Weights of a small GPT-style language model, trained from scratch on English Wikipedia: gated attention.
Each number is 50 + 15 x the weight over its row's rms, rounded and kept within 0 to 99. Layers, rows and columns count from 0. The size before them is the row's rms in percent of the matrix's.

# layer 7 attention query, 128x160, rms 0.196, rows 0-20, columns 80-159
084:64 44 52 55 48 33 48 49 26 69 59 43 47 55 38 32 69 47 78 43 66 51 74 21 52 52 47 45 38 53 36 46 56 48 37 47 49 23 72 38 26 58 51 52 38 44 18 33 58 46 47 50 50 38 57 56 42 28 42 46 47 34 61 30 28 25 22 50 78 36 71 36 70 48 08 55 47 57 36 33
099:62 46 36 54 75 27 49 24 72 71 34 75 31 84 42 41 59 50 60 71 44 84 66 52 66 52 59 52 28 53 64 50 58 64 43 67 39 36 47 64 52 65 60 60 39 66 48 53 47 69 71 68 34 44 50 64 54 40 50 67 57 40 51 57 38 44 44 55 50 61 77 69 42 47 72 34 45 99 37 53
085:40 65 25 65 47 79 61 68 47 40 32 27 34 51 55 51 75 40 53 32 65 48 48 76 54 82 48 35 68 41 70 58 63 51 84 56 45 74 73 49 58 66 47 40 51 49 55 37 46 33 50 51 51 55 80 58 71 73 58 48 25 51 70 53 97 40 63 68 47 36 46 48 44 55 44 44 68 25 74 58
089:81 58 63 57 49 74 43 48 22 79 56 69 60 60 54 51 40 53 43 75 44 68 68 42 49 50 36 37 34 40 40 82 51 29 23 59 40 21 58 46 63 77 31 49 52 75 52 66 63 49 57 53 54 32 44 62 68 16 52 50 54 61 65 64 53 56 51 70 67 79 51 66 68 64 42 47 42 47 39 37
090:41 52 51 70 50 74 40 00 49 48 63 88 42 54 34 56 47 63 19 70 49 16 59 53 77 42 68 75 31 39 58 40 45 38 57 73 54 10 46 40 45 39 30 38 55 55 42 42 41 78 55 83 50 39 62 45 48 21 61 54 35 24 60 62 30 48 41 40 43 63 66 50 34 48 39 28 50 56 26 46
090:24 40 43 72 49 34 64 31 51 59 63 36 51 32 52 41 62 34 35 45 47 46 38 73 35 42 45 66 50 42 36 46 24 45 53 80 50 75 54 39 46 66 58 58 44 56 53 58 33 51 63 61 43 25 40 22 16 75 47 55 43 42 37 52 51 59 74 69 43 49 28 34 52 28 27 32 62 77 65 36
081:35 43 37 55 38 46 43 60 44 73 68 36 75 59 57 30 58 33 60 69 64 43 55 36 56 34 43 68 35 54 21 49 30 71 46 40 43 36 45 76 50 44 67 14 67 08 17 61 52 37 50 65 33 37 57 42 59 56 00 46 52 33 56 36 23 15 45 40 53 66 47 38 57 39 24 46 58 45 24 40
095:73 36 58 45 47 43 46 99 63 42 37 64 66 70 49 81 55 47 62 51 59 46 48 41 43 62 30 59 69 70 36 49 35 54 51 15 25 42 63 54 73 20 55 33 52 30 39 43 41 52 23 27 52 60 84 44 50 58 46 27 54 42 38 31 50 44 30 36 55 50 55 62 47 87 73 62 58 63 46 42
099:16 56 55 59 45 71 66 72 57 49 44 33 56 46 70 43 57 36 24 59 54 40 55 69 62 43 48 46 53 35 56 56 36 41 79 67 71 90 64 38 31 47 48 18 35 27 29 40 38 49 48 57 54 58 54 44 33 79 75 63 36 41 59 55 69 68 64 66 21 49 44 63 55 45 54 67 34 40 64 39
091:55 48 54 11 52 30 66 46 60 46 40 31 74 58 39 31 41 40 39 58 22 28 54 46 47 52 53 50 57 28 63 38 42 26 35 45 63 71 38 61 57 76 68 36 69 69 52 45 65 40 53 59 29 35 55 56 55 23 35 61 60 63 52 58 50 73 53 40 66 67 51 74 81 31 20 56 45 44 38 43
091:46 37 50 68 65 52 37 68 38 53 47 54 57 86 71 57 40 37 76 66 66 49 35 60 23 68 38 51 57 45 26 50 59 54 53 39 39 55 55 61 43 45 65 32 45 38 43 44 46 56 28 30 79 47 71 59 45 95 41 56 39 20 26 35 45 48 59 27 77 45 66 45 70 57 72 73 44 65 49 41
088:56 56 52 59 41 64 44 84 42 26 37 35 62 56 41 75 48 55 35 60 49 66 65 51 61 60 55 48 60 52 61 38 57 48 71 45 74 69 34 48 40 48 31 89 24 47 68 56 64 37 48 52 59 61 50 62 56 77 57 34 29 44 64 60 66 62 66 58 85 48 30 56 81 62 95 39 78 30 68 38
100:47 66 51 44 61 46 42 35 63 21 27 49 32 24 71 32 36 70 47 48 60 59 43 52 45 64 45 43 60 67 31 57 53 56 47 68 68 37 43 07 24 49 17 42 66 78 65 53 54 46 50 52 59 43 74 01 58 58 44 44 93 40 40 75 52 62 39 54 49 63 33 53 60 69 46 57 67 46 59 52
102:45 66 48 68 39 46 72 52 52 30 55 39 32 40 38 53 50 80 37 22 35 39 52 36 28 39 74 49 58 30 54 33 55 25 40 49 70 54 56 43 48 63 76 55 37 09 37 57 66 47 47 39 40 55 56 31 20 54 62 50 51 75 42 46 66 56 43 76 54 47 59 56 31 46 68 59 59 56 88 53
092:42 42 72 53 67 52 57 91 33 33 65 63 58 46 51 55 43 39 12 47 51 45 29 66 43 42 30 59 53 48 22 60 48 57 56 85 58 68 42 47 61 35 40 69 62 50 54 44 45 57 32 40 48 65 77 35 22 85 49 47 51 42 24 42 50 51 35 70 31 47 37 64 65 64 55 67 58 65 53 43
107:91 65 66 32 47 60 53 59 61 46 22 48 35 31 58 46 73 43 55 28 36 61 45 44 49 48 41 32 83 54 56 75 43 50 39 32 49 36 51 63 74 45 33 53 48 56 42 51 48 36 57 38 29 71 47 70 49 17 47 27 54 70 28 39 62 51 36 48 39 37 63 56 50 37 64 64 31 54 45 56
098:44 46 50 39 40 55 26 24 33 48 40 55 28 37 46 32 52 38 68 47 46 48 16 58 99 54 49 36 47 48 82 54 42 31 54 47 36 69 54 57 28 76 64 49 31 33 59 22 62 22 42 43 37 36 43 47 47 34 62 06 61 44 56 78 39 38 77 71 52 50 33 39 60 27 40 41 57 10 51 55
102:51 53 35 33 55 50 50 09 41 55 23 75 65 80 65 27 52 48 53 79 46 43 47 74 36 62 61 36 41 49 73 43 38 45 49 83 50 40 33 65 64 37 45 41 57 55 68 71 34 28 62 41 35 58 50 68 76 37 28 72 50 30 57 34 44 63 65 72 47 71 50 23 48 18 66 43 58 70 57 48
115:40 64 58 36 55 39 54 65 51 36 39 41 35 47 40 64 49 61 45 61 49 60 39 49 42 54 45 30 57 57 47 56 51 38 60 70 53 46 40 47 63 40 30 45 69 37 31 49 46 50 50 37 61 52 40 45 70 29 51 65 50 89 39 33 49 57 52 61 63 31 32 53 52 30 69 45 42 51 36 28
110:54 38 28 50 63 54 58 00 49 70 44 42 60 45 47 50 37 69 26 57 40 43 44 48 32 30 85 52 65 43 70 50 77 55 53 62 64 52 47 29 56 26 62 42 81 47 48 44 52 36 81 50 24 41 57 50 38 24 38 54 24 73 56 34 52 59 47 59 37 45 43 49 50 42 50 56 57 26 56 42
115:65 45 76 33 60 35 47 51 39 50 31 65 57 31 66 75 39 61 55 76 33 54 11 51 57 54 60 59 51 49 50 47 59 64 25 71 66 37 24 57 67 50 48 69 34 43 78 44 44 39 62 43 56 64 22 27 42 38 71 20 62 64 47 68 52 57 48 53 61 48 24 51 76 47 28 75 41 49 57 45
# layer 7 attention key, 128x160, rms 0.198, rows 0-19, columns 80-159
068:38 34 44 68 49 58 53 60 61 73 57 19 58 37 58 60 47 58 31 28 30 71 41 43 14 19 36 56 61 65 52 63 56 41 57 46 56 61 60 45 51 44 70 56 59 34 53 60 62 54 38 59 54 49 33 34 39 47 58 38 30 69 31 70 57 35 64 56 49 49 00 57 56 46 66 53 42 66 43 69
088:55 44 87 54 49 38 45 61 69 35 72 39 59 54 57 45 20 56 30 50 61 40 43 42 27 47 35 60 39 42 31 38 23 55 50 82 68 73 63 44 36 42 11 60 59 50 65 49 59 49 51 36 51 52 64 38 51 50 44 23 59 39 40 24 76 61 45 68 66 55 55 43 52 64 56 26 41 20 75 45
095:48 50 42 24 63 57 47 46 32 55 40 38 47 69 48 45 41 41 69 51 45 43 34 52 62 46 59 52 59 53 38 51 48 63 55 12 69 64 52 57 44 28 94 51 65 25 63 51 46 61 56 44 48 41 55 39 35 39 72 71 43 70 43 55 26 59 51 51 45 15 64 45 53 53 50 39 75 55 62 09
071:46 49 50 50 48 38 37 60 62 45 51 43 55 55 58 54 46 49 71 42 48 49 62 61 27 33 51 36 28 42 60 36 45 82 67 46 73 40 50 47 66 96 37 63 63 49 18 44 42 40 46 40 55 25 51 45 58 52 43 62 61 77 52 66 23 69 49 26 34 48 32 69 46 39 30 39 45 70 24 47
078:67 44 68 44 44 53 64 53 55 62 53 52 59 42 50 43 70 72 31 55 63 34 54 45 32 72 49 62 56 48 64 46 42 57 73 53 39 57 37 46 91 57 35 59 48 88 75 62 75 43 28 46 48 58 37 31 55 52 60 45 70 68 25 43 74 58 42 66 57 64 49 05 36 62 31 63 76 52 38 36
083:73 57 61 36 29 78 35 32 70 60 60 67 48 42 24 55 64 40 53 58 42 29 65 69 68 64 43 37 35 67 57 33 79 41 45 63 46 54 44 65 58 24 59 66 51 69 46 52 36 84 34 58 73 43 44 39 48 42 46 58 48 60 45 63 45 52 68 23 59 68 66 54 66 52 25 53 42 50 54 59
085:37 54 74 58 34 88 59 25 53 74 64 43 55 16 59 61 64 48 39 38 43 48 72 56 53 55 72 24 34 49 38 61 46 25 67 50 53 58 39 71 44 58 64 46 31 70 61 73 57 65 46 45 44 67 44 47 50 63 36 42 34 25 28 73 67 47 84 46 50 52 50 64 57 25 34 68 50 59 46 67
079:32 52 42 52 24 63 62 77 50 79 47 36 54 70 67 46 69 28 52 37 29 67 65 58 33 34 53 17 68 64 69 49 24 51 64 54 39 79 70 56 11 54 50 23 75 44 36 37 19 32 34 73 47 42 36 41 45 52 42 56 50 50 28 37 54 57 61 59 45 30 36 52 48 47 59 51 72 72 46 40
090:52 58 60 60 63 55 45 37 45 47 35 64 61 70 40 32 49 68 52 41 46 51 58 49 54 74 61 30 51 44 51 49 81 47 64 59 35 49 51 70 73 30 61 58 40 54 67 75 46 80 54 35 36 32 48 37 44 75 33 47 50 71 42 48 44 24 39 51 39 34 47 28 56 43 41 17 64 64 61 47
089:27 43 59 56 64 51 52 61 67 56 45 76 42 47 62 26 52 47 51 72 55 43 40 50 57 65 11 42 56 77 81 61 28 62 61 62 39 35 63 39 34 70 35 45 50 37 40 45 41 67 63 30 44 77 76 77 33 31 73 26 29 53 39 22 36 49 67 56 65 56 43 25 52 59 10 35 29 53 49 74
081:51 47 49 48 23 41 44 83 45 42 50 53 21 32 62 64 37 41 75 90 21 43 42 63 45 31 48 38 54 52 39 46 76 31 33 64 52 48 49 53 31 63 68 55 39 25 80 21 51 59 57 81 51 49 39 50 34 54 45 77 52 59 44 44 38 55 57 53 60 43 79 85 72 51 69 54 46 40 41 43
088:42 61 17 46 49 27 47 53 41 54 32 37 59 53 71 39 39 57 59 40 50 50 44 49 35 58 42 53 43 29 35 44 39 75 40 37 49 61 53 53 50 41 45 45 72 50 20 32 63 23 30 56 29 36 59 63 79 63 46 78 60 47 29 52 49 70 52 43 45 27 70 63 34 31 72 45 31 99 57 34
099:68 45 57 40 67 59 54 25 48 63 62 61 59 41 34 60 37 49 74 63 31 46 69 60 73 63 27 40 39 43 24 32 38 46 39 73 45 52 26 37 50 67 50 41 38 58 48 55 67 47 74 26 56 51 44 44 44 70 52 36 55 29 79 51 48 78 60 53 61 44 74 71 41 28 34 70 41 21 51 28
088:24 64 60 47 39 45 54 55 56 33 40 37 47 29 32 35 32 49 64 25 78 46 35 29 55 36 82 13 35 72 55 65 41 43 41 11 46 62 56 52 57 22 62 53 49 64 49 43 28 51 55 55 57 42 49 53 69 63 91 47 53 31 68 54 43 46 65 41 43 31 16 55 54 64 54 36 38 38 60 41
089:28 53 34 67 42 44 42 53 36 55 55 58 41 52 37 51 38 72 50 47 45 41 39 48 47 54 37 82 48 41 48 43 69 70 59 42 34 33 71 62 48 37 70 54 50 57 91 49 51 34 58 51 63 59 54 29 32 75 34 40 40 59 53 30 19 87 35 75 64 35 68 69 46 94 55 37 55 14 37 40
096:42 43 30 38 44 30 33 47 63 59 52 59 58 51 47 41 53 59 25 80 60 52 39 43 33 58 30 35 51 37 71 44 14 61 47 80 40 55 48 57 66 22 31 65 71 38 35 62 71 51 36 47 49 48 49 24 50 19 36 54 38 73 39 50 34 61 22 63 42 28 62 38 54 62 44 45 99 81 53 50
102:45 41 30 56 27 46 51 14 43 65 71 17 42 47 36 57 73 40 30 33 50 46 56 71 73 58 37 56 49 63 62 56 66 44 70 49 60 55 42 51 61 64 51 46 63 62 37 52 47 36 53 50 51 59 71 53 69 44 28 25 49 77 55 49 56 33 49 22 51 77 41 48 38 55 15 40 62 47 74 56
097:33 44 57 77 75 51 32 64 27 53 29 55 46 43 38 67 50 45 25 45 47 44 72 46 83 59 55 42 50 61 58 65 40 61 59 91 56 61 60 37 41 61 59 72 43 57 32 28 54 40 62 40 52 38 25 36 45 66 42 20 51 49 25 52 37 52 47 38 57 35 35 66 34 56 59 40 50 35 42 87
107:63 44 52 57 47 64 61 30 60 46 39 73 69 55 66 56 51 54 34 28 42 46 50 49 46 48 65 67 65 57 38 41 26 70 62 55 68 56 57 32 35 42 53 78 45 88 54 58 53 42 37 48 43 50 45 51 46 37 53 35 85 25 31 62 55 64 54 45 51 61 62 52 42 65 00 45 18 55 49 66
102:59 41 34 30 32 43 35 19 48 54 79 46 42 69 62 75 34 50 65 73 47 39 56 42 43 41 85 54 58 49 60 40 49 59 59 58 52 48 46 35 49 41 60 33 86 31 55 68 46 64 43 32 50 70 59 36 20 55 63 56 43 53 64 56 57 55 47 76 50 25 28 82 39 41 55 63 51 47 71 46